Weights of a small transformer language model.
Size: width 128, MLP 320 SwiGLU, vocabulary 2635, 2.46M parameters.
Architecture: no biases in attention or MLP, untied embeddings.
Each number is 500 + 40 x the weight over its row's rms, rounded and kept within 0 to 999. Layers, rows and columns count from 0. Numbers have three digits each. The size before them is the row's rms in percent of the matrix's.

# layer 3 MLP gate, 320x128, rms 0.0912, rows 143-214, columns 0-63
105:533483455455502521459527490566455577521504441459475586465458501523487538529525519494466487546583501498491505493515508565503498499457445556483612508483539442508506516476633512467412424461541524
098:472442469546458458520440565528469469493547448494535457548541424552510501534425538509513528504487506569508445461482473507515521518527469523539418479554522471503521527482520464487447535465471505
096:485498563462528559512496517558518543496451490489522494488524485478504463541456451522519515502538525457519435421507494486482504461502448469496495518507390467491548429502531546494499483449519436
101:544507468453471430499427485502501466514483514458489502411403423541561491558416569461523441481455511518482564441476522468501468510541507504527478491583503472549459460514528511537486517517472502
106:515515497503479493542510502462453539474504500469479507515534405524549531491416440423466474555542450517490487448490536538458441589534530514498520445593481511522465485485534525491505517548467471
111:540500463462515563479554565453493514457448479473537497509551540479469517568454501468507528526504469499472544415539491554512564460552525540528525477545460457499526497472495453529566516433460493
100:488478410562443422504505543564508489555567517497475548502488453544524493473536485470543505556444455519512537589533534460559529480512539461522484490481527480495474521491515492593454556511428505
100:529550433526563553473511478585422523453488515496513456501554541514595523473549480507526570533488504508507548418528424534460528451533448484444450470523537494568458531526547477471428481534472527
100:400462503501499442518507520544492485467530450527538430507571469464518494457614530491563566526487494596523530486572503449525458544439464484430449497489447577542499538508490483517551601525455521
104:501430495541470515410460451543521499495415488553473509492444534465499504479568562505506492441520535501438521464625454432468483526575456553500493528498471477540491505438488461493511497516477407
099:479526460527522499594498485602550470446458543460509495541514571480400510444514502455454476503515512471520504510464492430493526503475477482446447562570520508504584500584510483469484552603441479
104:457493486440517444503484453482458490476463452466412450495555449516468512533459568539492542523513562521526507470521460425445522503504508526540568602504512532498504535492483388546468508548540527
100:482520535479509502486476511506471523418477497470497515480532529478556538530496479513497538529498452484456506506532463512592449628533467477467518549395506496596486491454498493504569446570491526
100:417492511452417478459493549461458488449468470493527438539496542529521526477468585532432596482510500452477445515472525510480552450502562418512431540515522492498510409569526472511443504457502494
093:496513528465413518442504504523549556571491519570457468482530532555550453436574491484561472553549564450538531464493553446437492439449465500435508495531556512489463457498527470542526457410482578
112:475451463488564515537458473504501550467346503493430495519397486482587486488493579406478469452487517477487512496456473448466444484503490502503524536469537424541435508533555504474427484440467496
100:491430500453431456443536511498375519458501431440535464435556464563493561461454532512559540460455446531529499497480481455475528516543421509451567480467477524507477437530505435571458478507500468
099:446506479497482513502521527465469487561521479431453451500472520425434642506513535583534522493444483513534461502531425491522526424466482480521525523456509537522525564468525507546516485567498515
111:508535478474443530534460463477489498537501426505471513533498468450556543538494497450529482499490521502544491485451540504499463377505524473513460525550479478584502422512516557480406491472476463
100:467553484439462506502472551500492594500481470493497398511442512559513438495397487548476530459535553497569503517579516483429559451456470513437438545445479546543507464438531465482475481515440497
090:500512563549494527497535548436500544522442449569469457496522473525502550515482503569562474498622490550447504480491531461554498485459486519504472519516548517601449486452440454474455464468539489
095:529464528584506479604535518475457517519492449464462532537483448494483592490510517489509492483477465417478537469516448445433547475482518446449480527596506477468582481515507503545534511441434504
091:524483433463465530499506468452525471441508444509495440526513493550445519550451499491453537431508518442469467419496482441567558520486508510489538481498601553481510532512586518466501490549581503
112:481451488473481525502480584443504528492495453506551483527481492445464582537443492425529483488565570437506590500480569513507512480441500416530493511486492526553513494483510496537455459456475430
101:450439536472550541509502527505491539477488494409505502544428485518478542452520520516529592550497503486484477509548508428405511528453489490499447516534479494540490469589472482604473480478526482
098:626553525558525534479484489469512551463509473507544464570524588552548513526541511505493495519506541517477472422534476506477511516508455547551493494486456488552521508534545495466461583411466440
086:490472551503520523426517549519533467487526506535462486474493515546524486502439534488467474441515507440471476481492495461506531509566523511564545519515417484542504510487505455443500520504469581
098:443454552503509519512517588518539507530435547467436482431479506482536471509499521472471519513550579458481496515475531499466508450539463510520522530576465509509519498503515521528414477455503463
096:515479492505496473495569506476471501370443540495530485537501457545492466514507474436453468482589485520463432496481559502529475524507471563524439471576468483483539454497529463480509549494493485
102:509530525463552482571512486517510485494482502542468503409462557453530522582510477497535506526515560493526537534536435495427482479503534463493480572520598520513556523515509400546458532570541513
099:473561554568460502467540571462540508463407509481455487457491516498495492556490484496496458474509517549475440462477534525510455482512519411482462522493487455466517471493484557498504544495491532
106:514496501493483452493502553558526495438536518510486489470463490490546468469513509464547485528537428581520534499579543526517454454540443570535498533491513495560541476543577479501480499477568539
100:542486458508539506418542489559538495490490461495520507461478483462500577473571499567502565501488522527519645514577519491548515495529524532434542523448440460535507468555522471514509543523531510
097:473491464434481488562504549580458395526485460471509526423488426555478555522449566538545489465498546470435553514481542565449531494474424471446479464464521434479469545491496479431432445523474481
092:487509508505503555462474500538514466472448522513534589520510510428534582434500504485478543443531431439536579481532498484443602497492508561502501531497465488447514515522545509511459505520470508
100:476435528506544457465491544515529489440494554494483508566501504485515560508534500473513471557493487498536547499510445542460486441469485548459456619507507480437540445471590485461487495549535434
101:482475542503449510554485550539430463477477504475511525474555448379481461518519472524566494521522489440503496545454470453436517431561481488500431438444472521521487508506500544539427503531516473
111:426485525536532568516540546428479502526514527373544473494434473465521501498556493428479469542532548520549511466485561480496543504486499522469441453496451444503526490528553502506530514466494510
103:539474463528544523493525521550494447470499539427527510469485511503512507484500471420513546489498483460491504511512538531517468475495464479506449525588504433456528538497465519479485474537491488
096:439541458482468561553483557471532482461423520453506506484526428505509537526490482470466482494534463462527424531515504454586574503528463493438542463550494491474539430432540532525555516507449540
098:552447431441472516491429524524473520538483506563526611549540438536494537530534566517519521498434505509573508445503488483430440482471452474527527509479464494506509509558512461594454488514548474
096:514501466485533507480529528496419500446496561502484412489553462536457486466543434463497536498615563476475496487523538527506450539546526555435457401505495462512477504455465460410497422494444543
093:551532514480513562492476535473459504445462490481483494484522516486528496472462454499386536485528511494450444432499537492524482509424492514434387476426510571520512467495520470544571465485513541
107:466512509475475482556537532519441490479569518492444552569536563508525529560478566505521558482512531481549567511510513495505380474479562529542388538526514502578524468533480507471434558451490445
097:499547490558479449518526526601521549455508451471503470445519465471521505469564547503522503489505554422489516503547505479479464469521523515484504581588485454489509554547477494441479593558550476
102:497482542497511466557588491482525544434528567549488522425464529486570495509568494575469519545571543556481500535522468465501508480438540505509567488510448507441538485525568488531521435485501477
106:490506473499474429415400556502491496521524532475434477458466420555494501507519545444528499530604435481463598468496531482469521501531507474492548525510509425522526488476502485490564580548536553
102:471443471505500502547500517458459513526498511473518434466526481526480508543494500498570542496467482483472384487452464542474424505481545433465498475578465552473492470526547492458545462508393530
097:489526475510596503510476494522464570489551477465530497541443488446475496497511478512500491561520507525523516444475522554461522551573502543489508451521481502482465487560502445549502485467391547
108:493485504479506523470458474554455492505491542489517474521502517530538463530533601450550482482474497518561548520494496518463514507474424512464469544432469480469506501594426535561444587452487494
102:446470486505458521468473468428468501420409518516521504494542546521478518485541438438556445479478589519410525543495457485448556515448549502498456564469454470494463540525510526534522575542470522
097:526458536516461439489502548500583396471487440520434472488595553458533483466459483492464493571540505482567508522543494459504470511508490441491519378569465543527510477545501477467489501486472537
103:532521505516480561456443497480486533467401489485543445547493500494498529494521527468527508479519512468402514464514506534519532486506489556507505499423476489448511512546570460456483497420470475
096:494499456532491434481494470556519463521530517493453558437589425564544524534383452414518487576527528462458534487503411491543511461499449476439532488539459435483605495499510500523488469484434440
100:456561511502512551473498485566522431559511473593494447473448533523526532514497539485505515496512524539515598469495543534510542453452481525622491583550489471470494529518554492494490498504577475
096:476478581498534534452520458513493510446435534453485505481548473465469506489534535502480504548495468468564560423519422492412490466530472447462458524515426538410536479533516442504502493481502450
093:513528553522516437494511396529513531526456493419514536464436412506526567474471519525416645456508478521490455546528483525456519484545496530468571496564494428459479492539571496539521498538547499
092:485518405546490464550531557549469434471532501466485483528513461469527526532452561525569523527550516471505571453523494486480477461482555476466420538543461577542515488538558504535571464501536513
096:486431530547491463534472564538546465498415508486505465487472436490544537526415542471586436555527522442509523497570518547457581519509494477452422510527550534543583488503484478506479463480550557
103:473469488485527424501548469437502459460490443476517528437502507531528543531460507445514482526518470536515449518565448491409483477554452501453457527517490444482482554523486483576473460537555556
106:479511466470522564469462516477338503464479485484501545486560530503525515574521513551479537462520502479508479489462472514452535512503459431395469532481492453520491469537511519477425478510480463
086:475579500473537461487501509488584498419584560504522414539580464551478471522489525512521482451463478554471476393454458520474447506465466486535491441490507561543544495499466481440487534464534473
111:478505515475481471539526534468448518498492391513466531513478510463516522527505513446482512508507443490523549461543521406437478494510490519441486511490492532502540501538502454447448498500496498
092:519468506514429523558569567540517565456476510611523532518567563467546470529515494505518521554496475498500511470572517463406538462511530537428470494515504500533474548490526418455497480545456468
104:479520428525531472559471507541474536475525519543473472540493520483573548551496502414572498487536488540558624527483560424584453473511459499530490485548456501511502468445468535524402525434452529
104:500471482532473577457481512498511521464506492483474510467442470611509500528462564563493479512565508541465500415540482462442584427401485495454472529503496475489476477483538472487497489470470472
105:495458558480463495532474561508517562502400451556520402477483503517472518560493564518488501531578558486460583476550466446516485421480403570512492584545490481469424488486510489502508448507518527
095:516563505550506429556464484492486467422535505536526603471489498505535482459470441533575493515551496475508586472514563399505492484540477555490440541537579467507458518438527510595515466519498522
094:507484453503511456518440520541502488596512507524488502445546527465561523442540446491557528510455521488498555514531541509478521511514511547494508499481529487533482514529582518473501484464490589
101:473494551554482448458519547493526467457532521454498467530456597560530535481567524528472483521525479472515513516521423464523485539530501492554451427524504527472475425519556427577467514487410540
103:456451504460563583501446520541498415509412524465522504473427488482515475495512479528517458543575525489494466530503437491435493419503448509518512484516459473479556414528525580478475550525509481
099:561562459552464521428429524494463451470543538543499493517505457453500476546523546471554486541488479448479539535477577543540484495461488508461512543492485457491392503485534516477484525522537526
# layer 3 MLP up, 320x128, rms 0.0851, rows 143-213, columns 0-63
102:449489520413493503531500470552510496494511500479516537476455534548595518590511470430551498523520579485475503487506548516482465533463495525513537509471528424523534543468466578559493445374460482
095:506434491539505451482454492504564513467492459517521511552514410490486511448447503513437478467466496438526533497410480508448557509458560520441525525572444513498547523402576502525545467452515469
099:520597463464447529546506492475479458500531546491551485511461459415528443512518511479549604498512545504442489391484461538499460429513520520506472524527538450490477511516557475513505424525522475
095:460451463554558507507498495503475513473496484568496477467621527509500572465577511507462460425470480524544540506411485483515387453499513511538507503511460540520497576484503477521458510460517568
099:528533523436473528536452500528512532502526476489561509492471459522500526491439485483473430493520549522421528498485492531471497523513509545541530520481448559508505570497406448479510478532470471
103:477508520461511512508459503481518538548453475421494511508480468539480482553501455480455503446537468569400498475524429480492553523524501421509498507526492489561525517471548483583532564481435555
101:480423499526452493542503495451498411549520496434502461434540504475506517511544500547586565521484546487498439466471491483483491459500492466529602446554484478503507566461448584528529519469504509
094:544572552507585539497527534564489535470505547505463520541512530481537529468561543570526486499408479481486520501483474521456530477469470465453468516493487480552404585558541459458499475518449513
092:501527542508572541428399512548530496511451487453483488508491528474515525455424522488529485571543530463465486425500502535481433543500516460546482493474438474480575446506504470495526570469459472
099:565521525440471493451498424485434581507589523556532485596562491525474554466552457515461466459524402444530464472444563540488544511559451505476509493520441475470530502571493473486523520504487520
105:427501494505475427437518544517504459558520502477514535495413518507522519506495518465584482563509470489488525484455520489558510490536539518595532541448428534537546408508615467507467490473505445
098:529487505498452507515594432511510483503527527531527476471487515518497512487472471485537523495430487438510453522478559544488564537577467530421492458603501402412468556538523499504523500492444526
102:536488432468551538472510492510577493496464461484558475487444498472497531511488524476521487539542412476543479501502578439474454572494554460505438522484417498507522498502442498494498419513504510
094:464434537503426476485535519409478489594515452489539500515477511524490560561440505547501469506601565487447503514537480505484566489509547473596539443439476512531523505421459498500428464508499480
089:493548507564467543531496526480519525497487559495526484478478463432554522481547479468463484540500550472542483470561476470495439428483547436495532473435498516523529524479469406504509473475404519
104:521522577579477517507564495446430533490505530515473427504520492543531582552490493436514520476514534508592482520476484515351548499500502498487450530488521431478544521480421533505586519502474503
102:519409571513421509501471502387439480456523450471444435448471412605517517461518504467500515487500520535555538535560460512512544469504612517559485550450547469531484482490447511485546493498544529
100:592491515553538394564466478518508455493540578509542432451505525500426481453423471501476480591519424523496429574470541540456480520565510510497587447520494519560518504523538474580508540513523498
104:516566508518482569528449477495516529409458484547465486517498473523483488503550517442505504437504468497367509456533512573506535525508491515487453524475455506526442574474506466431516481512472543
093:479406518501541546553508531481455460543514524568500500474476521473456401548565454559560498510508582472460532517503537522522458535488451454396472505475518571442560485497548559514490452458560488
097:462493503498442526546506455508511427510507563545506538474494501457511470479554468504495498539425547487517487484475459497486484530447522489596566473500529478480500539557458541520476560504475576
096:555487525587532455528497493587504462446485431495529528470443443448443566501488506494475475523462489428513520499512531523541557463491485452453547494535501447472493498535582531568575596436491504
097:414496492437571564402548499508470475514463503504486530522505502450471529553467494466411487534551446525519505418512480537525566509461495507458505580418522445457508523479525468483553500502524514
106:526529497424524468520557439507475508479585454553544534451574532487534526451505557522472550497500529481571485496511456632415530595484489475477471451414526543496519446574493537504516473506534531
105:457539500425532468494478521523467481501490481488569481555478474413551490480457541503500527493484472413498432521562517464471490472439529477526465450486521548497515460520411581530467486473534525
093:562490517511543555505442481451573551465481397494442498523542503526418513534474520481485497525474518451513533430463532546505530504557499429462581557528516553542521516460474547502507483511474499
094:512548542414442524548570529449456546453510504456562460476484439520518452489508461557535379464486510519471474557574530489517514549496471497479536498464494537479516459465502455505512458542509492
102:417485496463417540431471499483452454513540531460500437479457499515572483432508505528495527482522509493484507529474438477518471568538488541519469482461472564560516508527498477538495479418556524
102:562528561488488532462468427500490506509496591484485472545528537528465497527500436510530505526506447574482514568464520566460484517441430518461505535497490608515523512502504562531485503404520479
107:517472496512460488492527508578474506510459501509504537525501526436544416382490452440546516499484442450489507501472443510476497491489546523499454472534529524629518454535437425495481447475542496
094:542590586588454531383599458492622446486477524472422509489456484537490517463469449493502504518534466526580481514452450504516512501457549483489516499595500463541496448528455519488537464570502514
098:489545519493493509494510520475490486442482484539524453584508542458575530495581544467543552566493456473424478455518557516500501477527410507474532461497499522486477479424517499434503493411476453
097:526591452494474482522485403534524559417517471491517509483494495503483508597442515548538517511540474442500505503518522511504549607497475504493510501501525536530554468451513520493495526509538459
109:425424546465545522471478549539482478489502520473497493493520457496455478491541492532493523542490540500603504524471484389478521553532477462523522528505545436501501557488482449457533506510512469
098:503542523514440525472488446445562505507522551515520540495561492531537506411569508520424500490508414432517497505521512553492564544535544509509499526443487514459489469486537490498536569508431496
098:492486485470475496528542490337455457501506497548564518498460444546453540492478508444488456472506429534445518508557537482484505465512519465498447511504484519491472565551502523490458528500513415
108:458515548481478478534393461486513460498448492526533455436496464492536462573484456530487543470474459459500480486455519543518530428558447525428567502486530551469523502451498532493460482415510514
105:496524479460469510449495441424451508523492477520513517580511495485522549561460399502512477467507537467507578518495518502463555444465524498580453484485469516534549492443415507481489473449475486
105:559491574471467468436536578479552535528577519476479431551484483504567516469478510441581500454560468432513543521542585508511509484521548413545475495532508466499498536435511502511508533470517496
095:491482538488488508570526503528575557436424446503520478499548528573516501499498477510474505461454582525496495518460545531520505435474480466556530530582523510433477403495492517535495515480495555
100:550533539511475558463565428494404511487483502532536509514533554547454557470546477481486577500527476420456508513448469518408503509502528502474478522531490512453514552500582514505496477435521455
101:470481439473483437492526490493428459520491511519477451561429478473485424562467529388443480478573453468465513501475507510522560556494510534513446454539442492490482551544478525495529495432484444
097:432487501479435497485447506469496503511552483503470492448529510509503555469585475547472586526550464516465559487518493497424444477538368544499560526431467467487488479526559552457457437471541543
101:597465456565467443542515464448484469459476533497576498537487475581567486394581489476554508547499498500490570415484496466574475506513431485561493505539519469471551500503435512453536475521516506
096:516547554478453501553443510469493519494545486416516473427490573559548574526491535576514470446541551514490490494530495521514441448483474478503532550522457506494504491500463451548494490491476489
102:530450450405511488470498511532500455598474531503512444494497481505450463440455492543423486514491485490466439423476495534497483442465431531504513469469506512425533567544514518427547436477541502
097:533510528464525564444516437449506523503555497514526470562470437510528527561466500514564493532515446553459470496455488513470603444554511493467489505471481470493505499523459541520522479510546436
108:516517504490512568524495554418470485479587499447465493484430459469540519509532514482469548471570540525520489563487525551516501500526529510535526450476511520536492425486508520478534451493475512
100:538542490527465550460414384522514525577433515590491449508478518523444539527451505477573457470508533511519485519495505521465475489495537561541456492530447479405483504506587471455563525535459519
102:494511488499529526531529509469486515530567532485476488615451500599503520400488468482539495496476504463485509502496474400480557455405605495507483520584469539500504444500535423513418527495438498
103:480548477456491522506440477428357500483418522515528461504497497519526512573546484566494549454540515455536524571456469447454527479476510440541489543499557521511470506491469513516440420549507565
098:510554504424530431495503484490534493505494540535569525430486440532482577462387446506495545504528524468532472522502473556473539511421557479524509511487484535526453466591441567530539496544560501
098:519485449553507539518444527572423452501504511438441555600492471513519493526447538508552523464511495454488474518457501513458472555482548561562496506522473527458488434579527562534457488526492460
098:454476446573491475461523449486516529539615522516472528400467478552513451516429489472460490531533550475538496529533436455546517520488519479480546502526523494433523551496570503554412470451538492
103:481492583490494470526533525424527551526526530447537465550515492469463487519454523474506499550587457493448529450552446540533564520494490547522524574482511439462546533492498515476552496498503539
106:432522503465488490442573436557586518512440525513460544473514489550515461490463530522519499479482525508442535536529403457482503478497477441465492554495467437459485505472490454477508549466484482
097:517450540513473435494511423493522531501477528465413530545483510523501511502426574507468584474492522497564453532515456405539438500456444444513524488548498497522562478508469505462505532503510465
095:465550476559500469548522545588470450517530532493539446496543554494499454488530506520505495474578493514546493507470550529537420506476566467498531482543575581500494532526492532464540510535461509
094:453407513518429466551414449491535549490488467545509402504497441497453564487503516500517460501498498445570504610545495513448514499482514468565495533453507551501569483505473484541511462557558595
101:546514469496460541546454492501481507550433521551525530538504527488482492529478493563441470559486486466591402484470440563434510474455390451463453491504433528438470492498454569553477502532503534
108:458494512419563509520423501525472474554440450462493490552520555556498546513503539526440498544436487570488557465503506516504504555497551430484511517462446529550559510586488520545530549482485470
086:530462505455470480527505533563524563501546551536481612427464523514489491442549502529464504463555521515467522549560488501487443496505522419528514540550534500530527492565525545554443448552535531
101:536455475496467529544480430506542454461569540487532497511472449547467618441463454534509473563558530451479469502513458525559511412517487492562559507459493477538498518542582490487493462462558515
093:480537500429566588481564512482466522508446521509555446533584574480511458548542501437466515435573480495387517458511515488467495462556421531492480441578445456431458528507501417452567494423535529
104:447514547504508519521494441493549411533435560519527443529458449444478451497497417451483458488483477545479445461501498499525514449474410474533551567475535483457509448506511436478525536476500554
104:520495482554488492494444467448572590447514446440547447551555558483512543521492508493533555500571478508467510517492505517522505511538436451500603454534471507504465481535440507491521491487573519
101:507499532489583509510534557438568528461466514508559517515444451522608469513458511492498544509498555489491463531527549532457493499537479533453450558526483558475528505478514501469530482525503525
093:505490418509518448491504506414510563558523481488565549400475482594495475570446544516482480481435476521462445619543492510497586505538503478490504562518496513495513541482491527515518458471482551
101:525463438461465501555508425533572505542454514482515482467428497529498517549521464501604530528527491548540555528462491533457482569484582447505530549468492511483506517542498482544593503487466451
099:531488464486550479556553428466459561441581390489510509475509429523536437471521476479558502480536485515444488445507548603491460536534534548450487477527530487471480472520431458501519553528465478
105:549475489443587506554507446565497492461459562493501470494452480562547513477508485481463488418582468474455423501550488492465450550533506488427492516534547439463586500532542558510504480464496482
# layer 3 MLP down (transposed), 320x128, rms 0.074, rows 143-213, columns 0-63
101:548542499519432492511466495485509568544496492548493473518493477466532562537551508480429469556494578496532481511584546508486555577513467468513482478487521487512401492482486516504455503436492408
095:497514513551500527447477505465545539519516496514599505523510436498511519466494437535440544513486479474537555526485504507512430551493491576489501487473575502471463510519541483455555534503485528
103:430441507513585557550517548439517540538471498474538490459484519531495461553508471569554434521528459493535462530496394527530502499539530521477509528553544531469460566442432516494531430539519566
096:401520520433486455520523508500385486544456561412547565482569514515515544457481491471442465491527455482469491495517517547463455464500498524507488489556459450503501477558524574456565521518469464
099:517453560466473556543527470443453515550554497488549518504439526529531445438434487546516473442421576494519498515471434523483519487553582456518503551522609504525462501583504446522497530510512514
107:482458475469527514496510457589542497478529509525482545474462443535532511487410521441538457497544464561519464531463473466540479474556487505521545435498487468511502471510501530492465496539512485
097:456466497479497537497513457507510499494468467515492511533481462488459511461456488510502474514480521524481430471452450532539524550474516494477427493504495462475511452542443389450514463534472388
098:544557524495443455485496408493564519539467479518550483601483489484535537515469457491463484471510520484529525532548560536459506481477535472493474457534602550481512539477524532496560539502479443
097:520498450551481524535481490504498514578498525495453503465481508477559476520489508548544541433512444456471470515489521477494600504537506485515467478519523437478489477409489517576500458505541501
103:495498452499434478505478568486543495559572509482428472457499450529471490526457610472517476498508499501524509543366576538455514505425446479522544498495509491546530486512529498479416494551522462
105:497569497516503502528592514541519633531506566503513474546506507517476464504474527441533463477500541546549440493402432457539558457516538470528496530541514551572521516522473463513531480539492503
097:465555488512481484471594501518512498494478556489462510484496548538464565483484451509575438557471465489453550537442499503506493499513510490479544549510573428418485523436465493445544498526550492
105:482449487501458492447481494488546490524488584446501488544507506519549456431500486567552436549430432477477507510413519493519409444475496456482453478473507569498514492492480523494495452474497469
099:502452529462536478457516508568530538484520560530421506413480519438513526525428519433464558471476477495490434517440436458534522599460486482554503471469448534574542531466482443526506457472449452
086:507466480491504453424526495512473538461481490468482458496539473548491535500474481543505480486474467530449534513480464516466501578521518480468425573538557467500426538505457668436522518510515504
106:479538464514490533515474563509542517582521505553466493502534533461493516524488531482506506435505487477488473512495484497576491483462546531521462409442595522514524506459526476418554526530476589
101:435486427506489426524473555531497474469458517545587516394497470624469549521498520513467515550518502501483516515511536515525542554482510517513505487490478469491505500490522442453547536524463483
092:515508500529547497477515493503550456479489540459492508586489520430506531524582477446444447528479523452529502502426504477437533490475482528423486563489508488483538484554485508530520505462493518
103:509441407487408552478451476521469496537528520505494567542493484455499478564460442471502472521524489503492578462434411516559445406471427527505481542505497463446419512493559485460553495550541506
098:487479497467514490500493496483500505473446538463532527486566445535519524501483546493481498510442533523485493522507541557509494536466497473542467418512535472474581517480559510515531516560451468
094:527535541542485531535510492474422506463504472451494532526541436468545488581528526440475504418517491552506519478558574526488501463550443508488460451549531492508439462420569457495543465527459479
098:460528493472498515467457547582601484515499484491543466527501550515472443533485482510452521488490485493506522526474614468519491529483488535481475539485516514487491413553519484454520508450566468
094:474481425535503489532491502461489482516500488551521548508503479547458509509498513539473527564470512510474537483549557408486492487496426424414429516534455478520512510500527520499486490551432518
103:469417513565460541479487520461571477542500437438513430500433439482476534500483493463507438546493503505446483526526512480585556551469524495500481512498442512445524440500442562533549568460494532
107:481426517517457496556465442528541507508510418475557507619502503491478475506486503448438542462468482516548540459499454534548547435466512521540498520503478517493548485473497476440453522488504553
090:538515506457498556462467563491508412451459498466517523532482507472497506551485531602469452405531499486454462542527531515490446498464436499470496484519449487503493505517429462545457484429480470
092:475493450509474522531518514521488533529490538518405495521498526423535500517496537520529507503539429413476587445546497529457503500526528412483531579532492487509535433450470494476378475455551539
097:496432455537453542504498553538499537540474487513486481615528498499555484413493521476469525487491504501477489445523513395492549432499524500488567522531528473558489493482508437485496470509521517
099:545528462512430435534517544563534558528449512498553416553539490557463511450373453540449517443452516588499500473529467562534458428500579471471550460500472466534505519500549427494464455497511481
106:449483539491531500584545510505471554521565524520475468436426532516383488545520477537530453485448474492493533480480488546525512515553470399491572560505447446466519503452515555548475476495546504
098:522496479438530438534470439525494501513536526500546503537503541472537537475495542538535544581473474503500500553546572536505542463456471526480479486531520508537557482495522474488475577528538459
096:516534524572474544511499471494507560514452531459530523511515481525479531489541474552506476490571483485496505473496485495493485512515549490543484508537568455515459507507476566542494561599529491
095:524464531423509474475529472500504479493476523494443454493522509458517490507481531501512477504530546550473510513556464482539458526536457462492503455504503592518495507598470506494510512495479412
104:503564463491487536451527503568490462390416540508485531538491487495498426454563503538561453500550528496519498537487481585498563444462486468485525490531541524506446435504522491476508485513421500
099:525512477515511472460493539489551485540477470569533486483503501539440480546494493554533464440518472541545504567547505549514481565444568412528502503535444454581535568499441494453470488510455544
101:444444522483552483413493530540537469438483493460512519552508501543501475485420485471463512479576501528495556470457449436474510504499511501577522573541428514472484502509484437506455487551495406
105:536479468503434519530470519549464550550538592452562473539515478458530466511448432549519460472534396532519441516469444473506466504544487565545468463497526560482497515474509550438515483452602546
103:555492456517469484528512492510507433473529441513505463505430458510501481501581545490506555483479449489549463475495524496522428405394463494531505545486521461487507441461462490455466503523531499
106:526522513554487505526461479494462494440497567450604498480526490529512461514489420517479557512451502524474508530406520467532472493543587481503490438538527476492524541526509475502523552557448526
097:601524449523512517500476474553488500505540583512427511484501552474497479588529441515428540507483541549514557494457466473514532513472500518520478455507523483473491490520559511549445539492519471
097:502441507511532440458497501502484476487447548540460555487491470425547443441484506457527434483522505484565477571492517429547514462468504548519511503544488471488530542476512522477513555489472573
096:525480480500553511550510538494466495504566543535549530434512584467467499505478455481551596478489580490504493541465454542488521532587572447465463497501446584508487511531483465509469504467423513
098:512519514512529524553486499474490430518468451423522503467544506448483458505500515470436500519445501522474449462595463469476451515566541487435488559541469574473487544509568490510449448542475461
098:435413468542575502522573531503525460496509490492416491558393440518474533531542469519465448508505522469477460498460516506472437496533494472528543517486485462484577507494542432480569424475467504
098:535470445488485511526533477562466454517546519555515518515503469433416452506560490480579482531523505486473508531428569464482469502515505470458459468517450582533517496584439457478512569497560448
102:503431497530537521558573523483562491480492410463479490516454489490484561455483474489497501563551574520486466442504465516482510469416483475498487537577478406519529591426549492458471445516522477
094:540549505477474503472520487512507484495490496464543472526569466448521495480448529468482459518464497601550459535547458514515464437498413533466553452437515496464475476419511556516566421520530477
111:427543476515458491533502484558475540467443485509571547596496531522500513503503510539498554475511508479477458532537532501510459450463481513545541534473482568425508483541488470580540494486455476
100:463463532479509509490500493505446434498534537451478550491405455441511496494556496529505600533516528501513469495519511463465507541480532546436528508524471529464539445588508483566390480479491537
101:549415514532458479505564511505564461494506490467434532501445504575508492501502498556517505539551498491463466539490457553563506471464538549488491545415515516471490501447521526481504530533449483
106:533460492404479517501534472519508531480588515485548509459575483527487524506507453425466528496534526485527482514510467493503502544461513459482508490528551458540466533523520542494550561530461554
099:573535480535539409496450459467512438542519534472465524485511474516509523469504500564482459619553525458540550488558488532439485423481478532462438425449562564480410526390469512500464507523444541
098:555478530472513527515529545457507488480479549497433426491454546541520533501528478548474462417489560451416395473549452522491504423543476493530531479488423460566514520518498471515477472507413431
095:461540449475486524508531485503548517585556468529468531428578469545524549507437431500504514500470494494473509529466455443589524465487520502557597492461437507507550509494562503491472421514543486
104:475508507534542448418449491557457444527553443483513496468462529495530562551475493517567508467513488490513514515451507515553542530433465531478476415497613474507483471489558562544430474499502512
104:456493561519449432485520466503479531545423478475536511475506486441491502464489509414545436552492496510535466545445516510488486614514510483554491448472486507487536586516503501490506540528548427
092:508518523546469511514529421508466493484557481503449453503517526483521518465589433572528532459548588529497541540496517478502485500515446421508490436497527511581423461452516483431472487454494491
098:543483540500503518499542460492547525547530536473452475411512565543573427489520447470496457492452452523477457454454459523480447517485413538508593585450452455469449472471410460491481485507510497
092:558479537507442472478430552524516524551504471490569553537517444506561497484556548547534514499493512461473493484520494555499528516494454498464468550429540567499446542513540482482473529508539500
098:478532441620539514443482449459449497427503544475484448490457489561531404487532523592457395480529519428494416492506418538473485537508497500525461433526497531515469503508523542435501481459522531
107:498532470534441460463514447500522509466511444495563485466449520514477469462481475427515523491452458459506449534441487503552527530462440529495505495544581479570445485478490485470573494459450518
086:409535540507457509517436545485488510414435452527469356546504531458530491457496523503485517504531500516497500479529548499604490496469492457519483474429404455533518498434517457475508482531542473
097:465508489485511555470452471498524514510479524528462441454446511483452585472479520518533540544547518526544539520511522514527473477498451484544456476499491529453443563478545444536482492440473491
091:471502459509450465503535554488521492452559596520513485486458475610442562505543500518503525497510468488525459491502535499590552524429480492528510506483531531469522499471539582472574430470523530
104:497485561479518443516539479540426612513436453551490485532507514502533492499429454457528540496518539491450522504492470506562532489528467575490521500438482549521464459510458474457458465495566555
100:504491489484540474513543521534450486467465510536466503456446515549510557494453550478460489511400485499468492526386550501489481536450517478485525564541451500531496501528449494526491536521532549
099:565465458500474526503468510511470546450509531545454510548459490560464531583487521494520504458503483527466570550590570472528496548460429495448497595527490526474508518504499492468501489476465481
093:520577561522490495546511473531461485489472578478506494511541521498534525449443456504529509436448565515461523480472462454529485477519572496513583504507523489505474571434479511457525540532505512
097:469517515503496486505543523562514495463467522506467480508576435525402479476499569480509482537521471515477480461497568524535461613542486478534541557556430539505474512537519562508532515448511526
100:453514505469489515506485544557577486466553532534513546513438434440516480496473528479446492537537487433503550563497504502507499595536510529446446497559500486513510478550472562419543492521568478
106:454495474522514443538516494513480516507477501494414452478472423518447529500453547470543409519456454490491504463438569493552440485500547505488538474512483480435496520528439485541524518472479530